From a checkpoint of a small transformer trained on Wikipedia.
Size: width 224, MLP 896 SwiGLU, vocabulary 512, 7.58M parameters.
Architecture: learned and rotary positions, untied embeddings, normalized queries and keys.
Training: a variant of Muon for these matrices, 506M tokens, 7715 steps.
Each number is 50 + 12 x the weight over its row's rms, rounded and kept within 0 to 99. Layers, rows and columns count from 0. The size before them is the row's rms in percent of the matrix's.

# layer 4 MLP up, 896x224, rms 0.195, rows 158-229, columns 160-191
102:43 82 50 41 75 44 62 39 40 57 50 46 43 49 60 55 37 67 40 59 44 35 39 36 58 41 43 57 53 54 59 76
098:56 39 37 48 34 58 35 51 44 37 57 63 64 60 59 32 58 53 47 51 42 75 47 39 47 46 58 61 67 63 38 72
097:37 46 65 50 54 72 42 52 44 43 50 60 46 70 21 48 53 81 32 39 25 61 63 27 61 48 44 27 42 40 49 42
093:45 31 57 42 57 49 40 42 54 52 49 50 50 62 64 54 79 30 41 53 55 59 53 55 46 62 65 62 67 48 63 36
107:35 51 26 56 44 84 39 40 48 54 44 35 66 49 45 50 49 64 23 52 45 45 44 53 40 74 45 44 62 52 46 77
095:39 56 68 41 78 54 41 52 43 62 50 46 57 64 51 65 51 66 37 59 57 46 62 48 49 40 34 47 52 45 32 42
106:50 55 65 52 66 41 36 52 31 65 40 54 83 45 47 49 56 43 59 40 61 55 50 60 57 66 48 51 51 47 18 43
098:45 24 43 54 48 53 42 31 57 28 65 48 63 49 39 54 63 46 64 45 82 59 49 44 64 30 44 62 53 38 60 80
100:37 66 33 52 52 58 55 50 51 59 61 57 31 54 49 52 43 33 50 63 67 44 57 55 42 48 62 52 72 82 51 50
110:86 50 52 55 34 46 42 53 44 51 27 40 48 51 51 69 52 50 59 42 36 54 62 46 61 70 44 57 57 56 55 67
100:41 30 54 30 52 36 45 46 70 61 37 48 63 75 41 55 46 45 39 49 65 56 52 54 58 60 66 58 53 55 60 39
097:53 58 22 47 40 63 46 37 67 61 33 55 63 67 65 48 51 44 42 42 30 17 54 50 80 49 45 54 54 53 48 30
098:64 58 44 33 62 47 52 50 70 38 52 35 57 70 43 44 31 72 63 48 48 47 45 57 51 54 46 45 39 40 31 41
101:27 67 50 30 76 52 42 54 48 42 77 41 72 48 56 38 44 62 50 46 49 32 48 59 59 59 43 49 31 56 42 37
100:64 79 34 57 54 48 56 40 57 40 52 78 78 69 47 42 71 68 46 62 58 49 36 76 57 53 40 48 51 46 51 57
095:54 67 44 94 49 58 64 59 62 72 41 45 50 52 68 54 55 66 38 32 39 53 43 49 61 41 48 53 42 53 18 35
099:35 61 33 49 57 44 71 45 55 54 39 46 34 40 47 47 53 51 42 60 48 51 53 51 70 50 50 22 58 62 69 62
101:46 46 55 45 37 43 38 37 62 60 51 61 43 61 45 66 46 36 59 60 40 36 46 50 20 46 57 64 63 46 52 57
101:42 49 42 39 45 41 53 69 44 82 56 52 60 54 41 47 62 39 54 43 39 61 57 47 36 54 19 59 56 45 87 41
104:63 34 59 53 35 36 64 55 55 63 52 72 28 60 66 58 51 48 61 49 52 55 59 59 19 57 42 58 54 61 62 46
100:65 45 55 42 44 24 52 44 41 55 61 69 55 56 52 49 40 45 52 45 57 51 65 54 28 53 65 50 44 42 53 43
097:53 55 44 56 48 40 74 54 52 51 45 66 75 45 60 69 59 52 50 48 51 68 38 49 63 36 51 64 56 56 58 69
095:47 51 46 66 44 45 34 39 53 25 46 57 58 49 48 44 34 41 63 68 72 60 64 46 65 50 49 41 68 44 39 35
101:47 57 35 51 56 53 56 43 24 65 65 47 33 68 37 49 38 44 59 43 44 27 44 44 82 39 52 66 38 54 40 59
092:60 37 56 38 78 49 50 61 25 42 44 39 50 36 65 53 65 72 59 43 41 48 63 63 44 46 57 50 53 45 52 53
098:59 60 51 60 31 30 49 47 34 58 44 54 38 39 27 55 42 67 42 44 37 42 53 73 39 48 50 61 50 52 56 30
098:49 39 41 35 51 36 41 46 55 51 44 46 50 63 54 57 18 40 38 41 48 65 37 43 38 45 46 54 56 34 72 75
106:65 40 39 56 52 43 74 37 48 67 55 57 57 48 43 72 35 52 46 48 58 45 63 56 52 67 43 34 69 74 51 51
100:38 56 53 38 74 45 65 39 32 66 37 55 43 53 45 53 55 56 60 49 57 39 49 21 67 43 48 50 49 38 50 56
106:48 67 67 46 47 59 56 54 53 49 67 45 71 57 67 36 36 28 72 59 44 55 35 60 52 51 48 64 49 45 69 62
102:55 43 59 57 36 55 51 49 31 53 58 51 46 58 56 61 63 56 56 59 36 48 59 43 57 71 48 56 53 69 23 28
108:48 44 50 50 45 37 81 58 47 58 39 52 26 60 35 58 49 56 58 49 58 55 64 55 48 59 46 56 19 68 69 47
100:51 65 36 52 46 53 52 28 36 65 72 39 50 45 47 36 58 68 57 55 51 76 60 63 69 32 46 69 63 61 57 57
102:56 71 44 48 51 66 52 55 55 55 54 46 65 74 91 50 46 42 21 39 25 43 55 38 56 54 55 56 45 45 69 34
106:51 47 48 55 46 53 59 33 29 48 65 63 60 49 59 63 53 62 31 62 43 53 53 44 40 49 31 43 37 50 28 35
104:47 57 56 48 55 52 52 39 64 53 55 59 49 59 38 62 57 36 46 43 62 49 47 37 42 61 32 33 43 52 40 56
097:42 58 47 49 53 34 54 50 50 36 38 38 32 50 58 52 53 30 60 66 66 55 87 63 62 64 47 47 54 50 56 56
100:56 62 47 16 47 50 48 17 47 46 69 51 44 46 41 37 72 54 60 36 33 42 52 51 62 59 38 47 37 63 54 63
107:40 59 37 45 49 49 47 67 37 56 52 13 45 72 60 54 64 56 65 50 50 40 38 43 43 53 51 55 42 49 45 47
099:68 66 45 36 55 71 70 61 68 73 62 35 52 42 58 64 43 57 49 58 59 67 45 64 53 11 52 51 54 33 17 43
096:56 61 51 60 72 36 54 52 49 54 28 61 63 37 52 74 48 47 41 58 57 49 54 58 62 60 58 47 50 38 52 67
114:52 70 46 68 59 64 37 37 54 52 07 31 54 57 45 52 51 80 50 33 55 30 41 40 35 56 75 57 20 38 65 55
102:48 53 46 41 51 42 56 52 66 45 34 17 63 83 54 51 45 46 36 52 67 63 44 40 52 41 56 47 42 38 62 61
094:57 56 51 53 32 53 38 60 57 44 69 56 72 33 26 69 52 73 59 50 41 37 46 45 44 59 59 76 32 48 39 70
098:46 65 64 36 66 38 45 38 48 42 44 53 56 64 50 59 41 47 44 39 45 47 34 38 27 59 66 50 42 54 55 51
099:48 56 65 50 61 61 49 31 71 35 35 64 51 30 46 60 53 33 59 67 38 47 66 51 55 57 56 54 29 60 58 46
089:69 26 52 34 47 50 46 40 88 62 50 56 40 41 65 45 84 45 49 47 45 59 47 45 46 39 76 59 49 56 44 32
101:40 72 70 46 57 62 49 58 56 40 59 42 30 65 28 49 63 39 54 68 48 42 61 49 43 51 75 57 28 45 78 65
102:76 55 31 39 43 53 41 56 45 29 58 55 55 43 52 37 43 31 41 19 62 71 72 38 55 26 55 45 48 43 55 60
098:39 20 55 38 44 44 38 43 52 56 44 46 70 39 33 37 70 44 44 65 40 50 37 54 46 65 61 32 50 73 64 41
095:43 45 29 35 62 43 75 59 61 57 69 50 48 68 36 45 56 61 63 58 68 55 52 45 45 50 30 52 64 46 50 62
095:44 34 46 42 53 60 54 58 38 37 59 64 40 32 43 54 48 62 53 58 54 34 71 80 64 49 48 46 43 77 52 58
097:72 39 29 49 52 44 53 38 47 38 40 36 45 55 58 49 34 48 64 49 40 66 34 34 45 75 43 64 73 44 51 48
100:41 51 55 43 46 42 27 10 37 57 49 60 55 56 67 54 61 36 39 47 51 54 37 40 60 23 49 53 43 65 65 75
098:47 40 60 40 59 53 53 56 23 41 60 69 55 37 37 41 52 59 49 59 63 78 34 66 57 31 50 43 54 46 49 60
097:38 42 40 48 57 59 33 56 54 51 42 50 69 52 28 66 39 44 50 43 43 59 67 62 58 47 58 19 52 58 52 67
098:30 61 28 41 50 47 51 34 83 48 61 47 46 55 54 55 44 62 72 66 55 63 57 40 64 39 56 58 64 40 58 60
106:63 45 59 49 68 60 64 42 31 34 39 39 39 41 33 42 30 69 60 61 36 31 62 48 71 58 41 36 23 50 37 60
091:45 60 56 38 44 48 43 54 42 23 58 36 50 27 49 56 61 49 65 73 46 49 60 68 69 55 56 54 52 51 60 45
100:57 40 45 49 53 52 41 42 46 51 61 61 83 47 37 36 46 32 42 53 65 67 41 66 57 64 28 31 40 46 44 70
105:51 63 76 41 63 55 70 54 53 48 41 44 63 55 54 50 43 57 28 56 70 59 63 39 50 46 52 66 36 43 53 44
105:27 49 58 53 60 64 42 44 31 53 36 55 62 51 37 37 30 29 48 68 51 33 48 48 49 25 46 44 49 28 52 75
102:43 66 45 66 51 49 44 66 51 49 64 48 64 42 57 50 57 62 62 43 58 48 55 43 35 55 44 49 58 64 31 57
100:53 30 28 51 49 49 43 54 62 57 63 32 59 42 56 61 47 51 46 78 53 57 68 60 37 55 45 57 55 26 51 62
101:51 51 58 41 45 50 52 51 54 55 32 46 35 58 18 47 70 59 53 53 20 41 46 48 57 46 65 56 67 50 59 56
105:62 55 36 26 57 85 43 57 43 33 54 57 34 63 37 64 50 55 38 32 39 34 80 37 60 68 52 38 46 45 66 69
100:44 51 59 42 39 47 34 51 68 42 16 72 53 47 78 39 53 33 77 51 71 60 55 48 69 41 43 36 37 37 45 53
098:33 26 58 38 59 49 59 48 46 63 56 40 42 40 49 55 54 38 41 52 48 74 59 17 53 54 58 54 44 43 74 58
094:54 38 34 37 52 50 60 33 46 61 67 34 42 51 41 58 43 52 42 34 41 57 46 48 57 59 45 41 81 37 35 52
101:47 43 53 44 50 79 48 49 64 68 61 44 55 46 36 48 44 43 71 33 39 55 51 42 48 37 43 23 49 48 34 74
108:41 51 52 65 46 43 42 64 44 27 50 42 60 49 34 46 61 39 50 61 73 46 42 54 56 34 39 51 56 58 45 59
103:35 51 63 71 58 60 28 63 62 71 62 27 59 62 73 51 50 57 58 43 41 38 55 34 58 78 65 47 33 40 59 47
# layer 4 MLP down (transposed), 896x224, rms 0.0883, rows 158-228, columns 160-191
102:34 54 50 42 34 63 35 58 63 54 67 50 56 46 42 59 43 35 48 50 51 56 38 27 49 46 36 45 50 36 41 43
102:51 57 41 54 45 38 86 71 40 44 62 62 37 59 45 47 54 35 51 28 28 50 51 36 64 63 47 51 52 74 20 73
098:50 52 47 59 60 56 32 50 30 33 44 47 69 48 52 34 42 48 58 61 61 51 49 81 48 48 70 71 49 34 50 57
094:44 53 44 60 58 53 49 75 43 44 56 56 46 57 45 53 30 55 63 27 30 39 65 64 71 83 56 60 28 40 39 63
106:45 32 69 58 68 68 56 36 48 68 64 31 67 40 56 72 71 56 46 40 54 45 45 50 51 40 46 51 59 76 52 79
095:38 49 43 40 44 52 73 52 45 58 51 42 66 49 46 58 41 52 31 54 50 58 42 44 77 45 33 56 59 44 57 54
103:46 53 65 55 62 53 40 57 51 58 46 58 68 24 56 55 42 42 55 45 35 38 68 62 61 36 51 56 31 66 47 47
094:20 69 50 63 33 47 58 40 21 54 42 38 47 27 52 47 43 44 30 39 46 49 69 47 35 38 53 57 36 47 59 35
100:57 39 46 36 74 75 51 38 48 52 63 56 41 37 39 46 60 56 41 57 36 48 46 43 71 53 62 42 60 43 55 63
106:44 57 50 56 49 59 42 60 43 62 54 52 71 64 56 38 41 53 37 48 55 41 49 56 53 49 63 55 49 52 53 43
097:58 41 46 74 45 42 53 34 32 52 42 62 51 52 66 19 56 30 65 75 77 28 77 48 50 54 30 67 30 44 55 66
104:54 55 30 43 48 40 80 45 45 34 38 45 53 39 66 53 44 62 45 47 72 61 48 66 55 40 60 63 72 59 36 40
094:32 49 45 40 44 40 46 33 29 35 56 60 62 25 43 41 51 37 62 57 65 60 57 38 49 39 49 17 41 52 29 63
100:62 35 47 50 49 65 64 48 41 42 38 66 32 34 40 56 48 29 72 54 51 50 39 58 49 39 64 62 57 67 35 35
099:38 40 47 60 51 44 42 72 51 49 49 54 39 54 51 56 65 37 59 60 51 46 39 48 45 63 30 48 35 41 43 30
103:48 52 53 38 45 33 34 45 41 75 55 33 37 41 23 45 26 52 41 48 38 59 52 47 32 40 45 59 78 49 55 38
101:56 50 48 57 68 38 30 38 53 47 48 32 55 62 68 68 65 44 63 26 45 33 39 58 39 51 46 50 45 47 48 37
096:61 36 46 37 68 46 31 49 38 37 63 50 26 55 47 50 65 39 57 69 61 63 40 65 49 85 68 33 42 48 40 41
101:52 61 49 60 48 60 52 50 42 39 19 33 68 55 59 55 47 50 45 44 60 45 62 62 53 51 73 43 56 45 52 44
103:39 50 54 59 12 48 53 51 53 46 27 50 51 62 49 51 55 31 36 61 31 52 68 46 61 53 55 35 52 59 52 45
098:50 40 41 50 61 44 58 68 45 48 38 48 34 50 55 55 46 50 50 53 50 26 41 65 53 48 51 73 41 37 65 74
097:48 57 45 53 81 59 40 56 54 37 44 41 52 65 32 52 56 52 56 57 40 52 59 31 65 80 39 43 73 36 23 43
096:45 52 63 37 57 53 32 45 39 50 70 45 52 65 30 73 65 70 57 49 51 45 49 35 45 39 59 51 80 59 65 51
100:25 46 49 53 52 38 60 51 73 65 38 43 67 67 67 22 36 43 48 65 51 46 54 53 42 57 57 35 53 60 59 50
095:40 43 69 55 41 58 49 50 48 53 40 52 69 59 66 26 38 41 65 35 48 37 49 53 53 44 64 32 61 50 42 72
099:46 44 43 63 56 71 70 54 64 53 58 52 51 54 45 45 62 29 24 34 39 59 37 59 45 70 67 41 50 25 51 41
103:46 45 56 56 38 68 56 39 42 52 42 48 53 44 66 48 57 54 49 43 49 40 52 41 40 22 68 44 36 45 58 54
107:26 43 49 67 60 78 45 56 46 44 12 46 46 60 42 46 57 60 35 47 53 57 42 60 44 29 77 46 31 48 63 39
099:47 44 51 49 34 57 45 51 61 65 49 47 57 52 45 52 52 39 40 47 39 38 57 60 52 75 21 21 43 36 62 17
104:38 57 59 55 40 41 70 58 41 31 56 65 44 42 43 58 44 61 42 39 52 76 55 33 48 53 66 40 58 64 38 56
104:47 40 56 63 74 50 39 44 70 39 40 42 62 56 57 41 37 53 38 68 43 63 43 54 80 45 47 48 52 70 42 46
104:39 36 64 47 43 56 56 34 34 40 54 59 33 45 40 38 68 33 68 84 61 40 67 44 40 67 47 61 49 67 52 60
097:58 65 38 63 42 39 43 40 66 41 56 43 45 50 48 57 39 47 43 37 38 66 75 52 47 61 50 38 52 58 48 62
099:44 28 55 42 74 42 55 42 65 30 42 31 43 50 38 24 61 23 41 44 43 36 49 44 52 46 43 34 38 32 43 51
104:59 41 53 53 51 62 57 49 43 43 64 40 50 23 41 36 53 55 43 42 70 50 42 38 63 40 60 63 52 27 58 63
102:49 45 36 62 52 42 39 42 93 59 18 57 65 56 62 36 54 50 32 49 37 72 60 64 37 37 42 44 60 52 44 37
098:48 52 53 47 80 53 49 52 38 62 45 60 50 40 53 43 37 69 37 52 40 54 49 61 57 36 18 47 50 49 55 48
103:42 52 47 59 62 43 36 44 50 28 70 61 48 49 54 53 52 51 61 60 41 53 63 69 50 71 62 37 49 58 30 42
110:28 40 48 67 59 57 45 66 52 58 38 49 53 66 38 47 37 55 62 66 50 50 42 69 43 46 44 37 47 48 48 48
096:29 63 65 42 33 56 66 47 51 83 44 43 72 43 54 27 35 41 45 56 64 57 54 37 44 56 43 60 37 66 24 66
092:69 70 44 56 52 41 56 46 49 47 59 44 41 59 68 38 50 43 73 28 64 48 48 32 48 47 53 60 37 54 71 48
110:43 54 42 57 41 63 45 41 47 49 55 37 77 52 34 23 46 54 40 35 43 37 45 41 37 33 55 58 36 49 46 46
101:61 38 41 38 45 51 32 40 35 46 48 48 51 53 77 36 43 43 57 67 45 71 37 54 30 42 41 60 50 49 63 50
096:53 52 26 45 42 45 50 31 46 53 66 72 33 61 54 38 65 31 48 63 49 49 59 58 48 41 46 39 57 41 66 46
096:43 50 62 48 63 48 61 62 50 54 42 51 29 28 32 40 40 59 44 24 45 35 36 21 43 45 43 72 28 37 37 34
095:46 51 48 33 36 54 44 51 61 55 27 41 54 46 67 36 40 46 58 57 61 59 45 37 36 42 36 74 56 38 41 45
108:23 24 44 67 57 44 58 44 42 46 68 33 49 67 61 61 40 54 50 60 70 56 45 50 25 65 43 53 53 34 68 54
100:47 44 47 36 58 48 41 46 48 77 51 53 58 40 36 57 53 73 44 58 45 34 35 37 47 51 37 35 30 48 52 37
102:50 65 39 49 51 43 52 53 53 39 34 26 42 52 44 50 32 57 64 56 49 45 54 53 41 64 61 51 53 14 52 53
099:59 42 66 39 28 39 68 79 48 40 24 43 39 45 43 48 35 39 59 28 62 45 53 48 48 53 43 44 40 50 61 52
095:36 42 62 68 43 41 57 66 52 43 55 48 56 62 56 39 66 37 51 55 33 58 41 69 74 56 45 44 48 37 56 44
097:63 32 58 82 41 45 68 54 56 36 48 51 45 55 48 42 54 54 54 34 70 47 66 46 38 66 49 65 50 42 55 34
097:52 59 68 55 53 59 40 31 44 46 58 29 38 39 40 54 47 43 59 39 65 32 47 61 63 57 52 46 42 51 61 38
102:35 43 51 34 46 75 63 38 41 59 25 46 46 45 44 25 37 46 47 81 58 69 55 56 38 42 41 69 57 42 35 47
100:62 61 24 49 60 45 33 46 53 51 52 43 48 51 43 68 58 43 45 39 38 44 46 27 68 48 52 50 50 45 58 46
100:41 41 62 37 36 53 40 65 43 39 46 58 08 45 65 31 41 44 43 58 56 36 56 31 41 59 44 48 39 48 48 41
091:74 69 67 57 44 42 46 66 48 41 35 42 40 60 48 62 41 39 52 19 37 74 60 75 45 67 44 48 47 37 61 53
101:41 72 42 39 56 45 53 56 35 73 44 68 52 41 65 45 45 43 51 31 44 61 48 40 40 69 54 62 71 49 63 45
098:64 66 56 41 61 39 53 49 57 62 43 55 45 36 54 33 47 69 56 35 44 45 31 57 35 46 67 55 56 57 53 68
099:34 49 66 38 49 48 40 75 49 54 43 43 70 56 60 43 33 44 39 76 35 24 54 64 48 59 41 55 61 51 46 54
104:48 62 44 42 58 44 52 53 52 59 69 46 64 49 40 61 53 49 36 39 52 47 56 54 86 73 48 42 22 47 46 53
106:56 42 77 79 40 39 38 40 39 60 43 58 62 54 64 54 66 52 55 47 57 66 40 61 32 64 34 52 53 35 52 47
100:60 49 32 60 37 48 45 67 41 69 29 63 54 66 59 61 68 27 66 64 58 72 72 57 51 54 60 46 36 41 25 30
093:53 50 67 45 60 66 56 59 64 32 35 73 44 41 47 46 47 78 36 55 43 45 44 42 44 49 34 42 32 78 56 47
100:47 40 45 35 54 52 53 53 53 33 52 43 17 39 50 87 73 49 58 39 59 43 65 54 43 53 25 45 63 36 39 53
104:34 69 35 66 31 60 39 46 42 37 56 43 39 72 60 69 50 74 42 45 78 56 38 55 79 41 35 41 49 60 33 50
098:68 37 63 41 51 36 47 51 56 70 46 70 33 55 48 48 34 53 36 46 66 57 49 44 41 55 42 50 47 41 48 67
100:65 50 66 54 40 60 85 75 49 55 50 65 54 38 45 53 72 45 50 52 66 41 53 55 63 42 59 36 46 59 37 60
095:36 48 44 34 52 53 37 59 49 59 36 55 34 48 64 52 50 48 50 40 59 60 48 31 40 32 55 49 65 59 53 49
098:30 63 36 50 83 48 62 51 57 52 42 44 47 42 43 50 45 52 55 62 56 46 54 56 70 41 64 42 63 56 54 48
107:63 51 49 75 60 54 46 58 59 33 57 36 53 43 48 43 38 64 45 57 59 63 56 58 42 39 49 56 73 67 37 38
# layer 4 MLP gate, 896x224, rms 0.183, rows 159-229, columns 160-191
098:49 52 53 25 52 39 59 35 51 52 58 38 36 59 44 37 26 71 48 47 67 35 53 43 40 69 44 42 58 49 59 63
101:36 36 30 59 46 55 31 42 81 44 76 49 43 68 65 63 33 48 57 50 26 70 66 66 45 54 51 59 80 38 47 48
093:43 49 27 55 57 46 39 47 55 47 60 35 49 40 51 57 38 45 52 51 18 47 71 59 35 68 46 35 44 45 51 37
101:50 48 52 43 61 51 56 59 35 49 51 63 50 43 37 42 42 45 50 45 53 51 36 52 63 49 35 49 43 47 47 50
097:57 65 53 38 42 17 80 44 30 44 39 72 66 45 77 50 56 46 53 41 38 46 66 26 43 45 21 39 48 71 78 63
104:64 40 46 49 65 51 60 55 63 51 52 40 52 46 48 78 53 38 58 48 49 61 67 66 47 47 58 71 49 38 42 30
100:28 41 38 41 55 58 50 54 55 53 62 51 47 30 57 16 38 62 46 59 60 67 47 51 67 45 54 40 41 39 31 59
098:34 49 54 42 68 59 69 51 42 53 52 49 34 54 49 47 54 78 39 48 28 31 53 54 39 58 45 54 40 52 77 38
104:68 52 51 49 68 59 51 45 68 46 39 66 46 36 74 67 46 50 47 35 64 62 37 24 49 49 40 41 51 55 60 57
101:52 65 54 57 50 75 49 63 53 54 45 75 52 65 56 42 50 63 46 38 41 73 20 36 86 62 61 60 72 28 52 76
100:62 39 48 24 51 72 58 26 48 66 65 50 58 55 60 61 49 41 69 28 63 49 47 68 53 53 50 55 42 45 53 42
094:61 54 48 40 41 49 60 64 84 60 48 40 64 57 56 41 54 64 53 56 43 56 53 68 25 18 39 27 40 62 39 32
100:26 32 41 60 40 31 35 43 53 42 49 62 32 35 40 46 54 75 33 56 56 40 54 61 31 45 39 70 51 39 43 44
100:60 49 62 48 48 37 52 63 51 52 68 37 33 39 72 60 45 52 54 30 48 66 54 40 59 52 63 32 35 51 49 30
098:38 58 39 48 52 59 42 86 78 53 40 56 45 63 49 48 60 73 58 52 45 64 57 57 67 44 64 43 62 61 44 49
100:62 38 41 62 54 56 56 71 53 63 38 56 68 25 51 46 47 62 57 28 44 55 65 37 59 63 54 69 53 41 26 51
103:45 53 55 70 59 55 48 73 27 55 43 52 50 43 42 44 53 71 54 38 70 49 52 25 32 28 43 38 62 62 60 17
101:41 42 54 51 77 33 35 54 49 50 31 51 43 56 58 71 52 35 53 63 46 67 52 57 50 60 45 52 53 31 50 34
101:24 50 32 60 45 61 42 42 43 39 38 69 60 35 61 51 57 54 50 46 65 64 54 57 65 58 42 16 40 71 50 41
099:26 40 74 51 50 40 48 66 56 61 49 41 41 54 39 45 44 46 40 66 39 52 64 46 52 52 30 65 67 45 50 45
098:73 39 44 57 45 42 41 41 44 65 54 44 46 64 55 55 64 35 54 68 44 50 48 48 67 60 47 71 46 49 52 47
098:68 60 62 42 55 48 65 68 52 36 35 79 40 48 64 54 34 59 61 44 50 55 44 53 55 39 35 47 46 80 49 40
101:69 32 53 44 60 37 58 41 57 57 36 29 50 40 25 51 46 27 40 47 65 61 27 40 47 46 38 41 45 42 54 72
098:43 37 55 49 67 55 64 65 31 64 44 46 39 56 33 41 68 59 40 70 46 58 66 33 48 44 28 65 55 33 38 62
101:58 61 51 45 42 68 47 53 51 31 39 60 51 52 65 61 45 48 37 43 69 52 60 27 64 39 71 60 47 45 36 57
106:59 37 38 57 62 44 31 39 49 43 40 51 38 58 33 80 53 58 61 49 61 70 51 38 59 56 42 40 43 60 45 55
104:37 47 49 53 50 58 58 56 73 28 55 60 42 39 32 41 71 38 50 39 56 41 48 48 58 42 44 74 81 62 41 55
101:42 41 36 58 43 30 28 20 68 42 55 48 54 37 36 46 60 20 52 49 40 76 44 71 64 41 52 59 64 69 54 54
102:42 51 54 55 46 58 66 57 67 59 56 55 28 46 59 27 44 45 40 66 39 59 61 78 46 40 58 43 53 42 45 56
102:43 54 30 45 41 48 40 67 67 67 49 77 50 54 26 59 60 46 46 54 60 57 49 64 53 43 51 50 66 58 45 64
102:52 70 21 42 54 35 37 61 45 44 48 78 64 23 53 50 58 72 31 64 42 59 55 55 47 48 37 34 49 60 52 31
098:35 57 26 48 54 63 51 30 54 68 44 50 34 51 46 46 66 41 51 64 56 65 23 45 47 49 66 35 40 60 48 47
100:74 39 46 43 65 48 52 60 69 41 66 16 43 36 41 46 34 44 55 55 21 35 61 31 56 40 48 73 58 41 39 53
098:52 44 35 46 26 35 62 54 43 48 72 61 57 45 57 75 54 41 59 32 19 69 55 69 40 59 53 64 47 50 64 38
102:62 42 41 44 58 48 54 56 40 66 58 58 61 64 47 53 40 47 48 38 45 34 44 69 41 39 51 41 52 44 57 43
099:42 55 54 57 38 55 55 42 55 36 31 53 38 54 57 63 36 53 53 54 32 52 55 50 54 58 47 47 72 45 61 46
101:43 74 55 55 53 40 62 49 50 49 51 52 38 41 51 47 30 59 45 57 49 53 77 45 47 43 47 65 54 45 58 51
104:48 27 54 52 56 59 36 34 33 47 51 70 53 47 65 44 57 46 63 52 51 69 41 60 50 37 49 47 47 52 21 29
099:29 28 28 38 46 40 37 69 67 48 36 39 74 54 44 49 19 47 44 39 53 65 13 48 32 34 62 61 58 51 37 64
099:56 41 31 49 64 31 35 60 44 50 48 47 61 17 66 42 39 24 31 42 50 58 46 39 23 68 62 38 32 70 72 35
107:48 51 43 44 48 49 46 55 39 45 50 44 62 29 49 38 59 33 55 55 54 36 56 52 54 33 31 62 75 48 62 41
102:33 61 63 50 41 29 54 42 46 53 67 62 54 57 60 87 51 43 62 55 49 41 51 51 70 64 56 54 65 63 41 41
099:26 47 59 38 50 48 57 67 28 46 55 50 24 51 28 66 47 41 64 42 44 51 58 60 29 65 55 60 62 68 51 54
099:62 60 34 40 72 52 42 50 30 39 59 51 42 48 54 36 55 63 44 38 43 40 63 46 57 44 22 41 55 51 36 60
098:40 51 54 62 38 48 49 64 69 48 56 46 48 54 78 53 35 53 63 35 28 39 58 56 48 45 38 56 52 56 50 52
097:64 75 53 33 50 62 47 56 60 54 36 72 51 31 54 59 49 63 61 61 47 50 41 47 57 50 42 63 44 46 39 48
103:66 50 42 43 65 62 54 67 43 23 39 64 39 49 54 60 53 41 43 25 51 23 55 56 51 54 46 42 57 43 50 29
102:46 32 39 23 58 53 41 41 47 38 51 51 60 30 43 45 55 44 68 42 38 47 45 23 42 40 56 51 40 60 66 65
094:51 35 58 69 46 24 42 43 56 62 59 49 59 65 45 48 20 48 62 50 28 57 64 22 65 52 63 39 67 50 54 56
096:57 36 28 44 46 38 40 45 31 34 41 41 20 41 58 72 43 48 71 63 39 40 37 46 57 36 29 56 47 37 49 53
101:39 44 58 45 56 56 33 59 39 51 34 44 49 42 42 42 52 42 20 45 58 33 35 33 52 44 50 48 58 30 56 58
101:55 63 58 66 39 46 57 58 63 81 63 57 45 49 65 69 48 52 34 39 53 43 41 59 58 46 44 52 38 55 51 64
097:47 48 45 34 49 63 49 44 42 61 72 48 54 51 63 52 56 44 44 59 66 64 52 41 42 69 76 35 49 60 71 52
097:36 71 39 44 37 63 33 30 63 33 47 52 72 35 68 40 64 45 45 51 48 25 66 52 70 57 56 45 54 72 68 43
102:43 68 49 49 49 30 73 60 55 55 51 55 64 59 64 44 59 42 60 46 53 51 44 42 44 60 48 57 44 50 54 65
094:51 66 50 63 62 48 34 41 61 58 43 19 34 43 46 67 53 59 67 68 72 45 60 52 60 52 22 75 51 52 41 55
104:47 53 46 50 50 30 48 68 36 48 49 47 54 45 67 53 48 63 42 73 23 51 38 52 50 60 75 36 60 44 61 54
095:51 37 22 52 56 59 63 49 63 50 46 45 68 53 53 53 32 35 32 56 29 49 56 54 56 47 44 35 51 51 35 28
104:63 47 47 75 61 70 35 57 47 47 47 63 18 58 38 62 45 27 50 49 54 48 65 47 25 57 45 38 53 53 52 43
107:28 21 51 64 39 51 52 59 48 52 49 37 40 51 49 38 34 60 33 46 50 33 61 37 55 30 54 68 17 55 46 40
106:41 43 52 40 51 37 81 41 47 66 24 38 50 27 45 45 59 68 55 66 48 55 48 46 51 45 56 28 31 58 45 65
097:40 41 47 77 57 53 51 38 58 67 38 37 44 48 51 48 54 32 40 55 38 44 54 47 42 35 57 56 71 33 63 66
098:38 59 62 32 66 43 57 40 61 65 60 53 48 43 38 50 56 52 68 50 40 50 54 35 52 42 54 49 67 53 50 61
100:40 31 52 43 47 71 71 48 78 68 36 66 61 69 36 45 42 61 19 52 37 33 60 63 49 40 40 77 69 53 39 49
100:59 59 58 51 50 66 27 48 59 39 51 51 61 60 48 59 61 61 63 61 72 50 41 65 80 28 67 60 55 37 61 52
100:54 39 34 60 54 71 35 47 30 44 22 61 38 52 46 65 46 35 47 48 63 47 37 38 61 35 44 36 50 64 76 50
094:31 51 27 48 41 30 64 61 56 51 44 36 27 57 61 57 68 54 54 54 60 78 59 56 51 57 46 47 34 47 64 57
093:68 59 53 64 56 42 64 66 48 69 22 55 61 38 59 67 26 41 38 40 45 55 41 53 36 55 45 36 42 40 61 50
104:38 52 49 56 40 30 49 64 61 38 45 62 52 56 44 33 38 49 45 61 36 50 43 24 73 53 48 62 36 76 35 45
105:48 55 42 40 32 52 41 48 41 62 43 55 64 32 54 58 43 51 67 29 59 40 43 42 58 48 49 51 40 69 31 36
101:54 57 69 55 48 25 84 44 39 53 46 46 47 52 51 37 51 36 54 60 44 35 36 46 65 71 72 69 60 47 72 50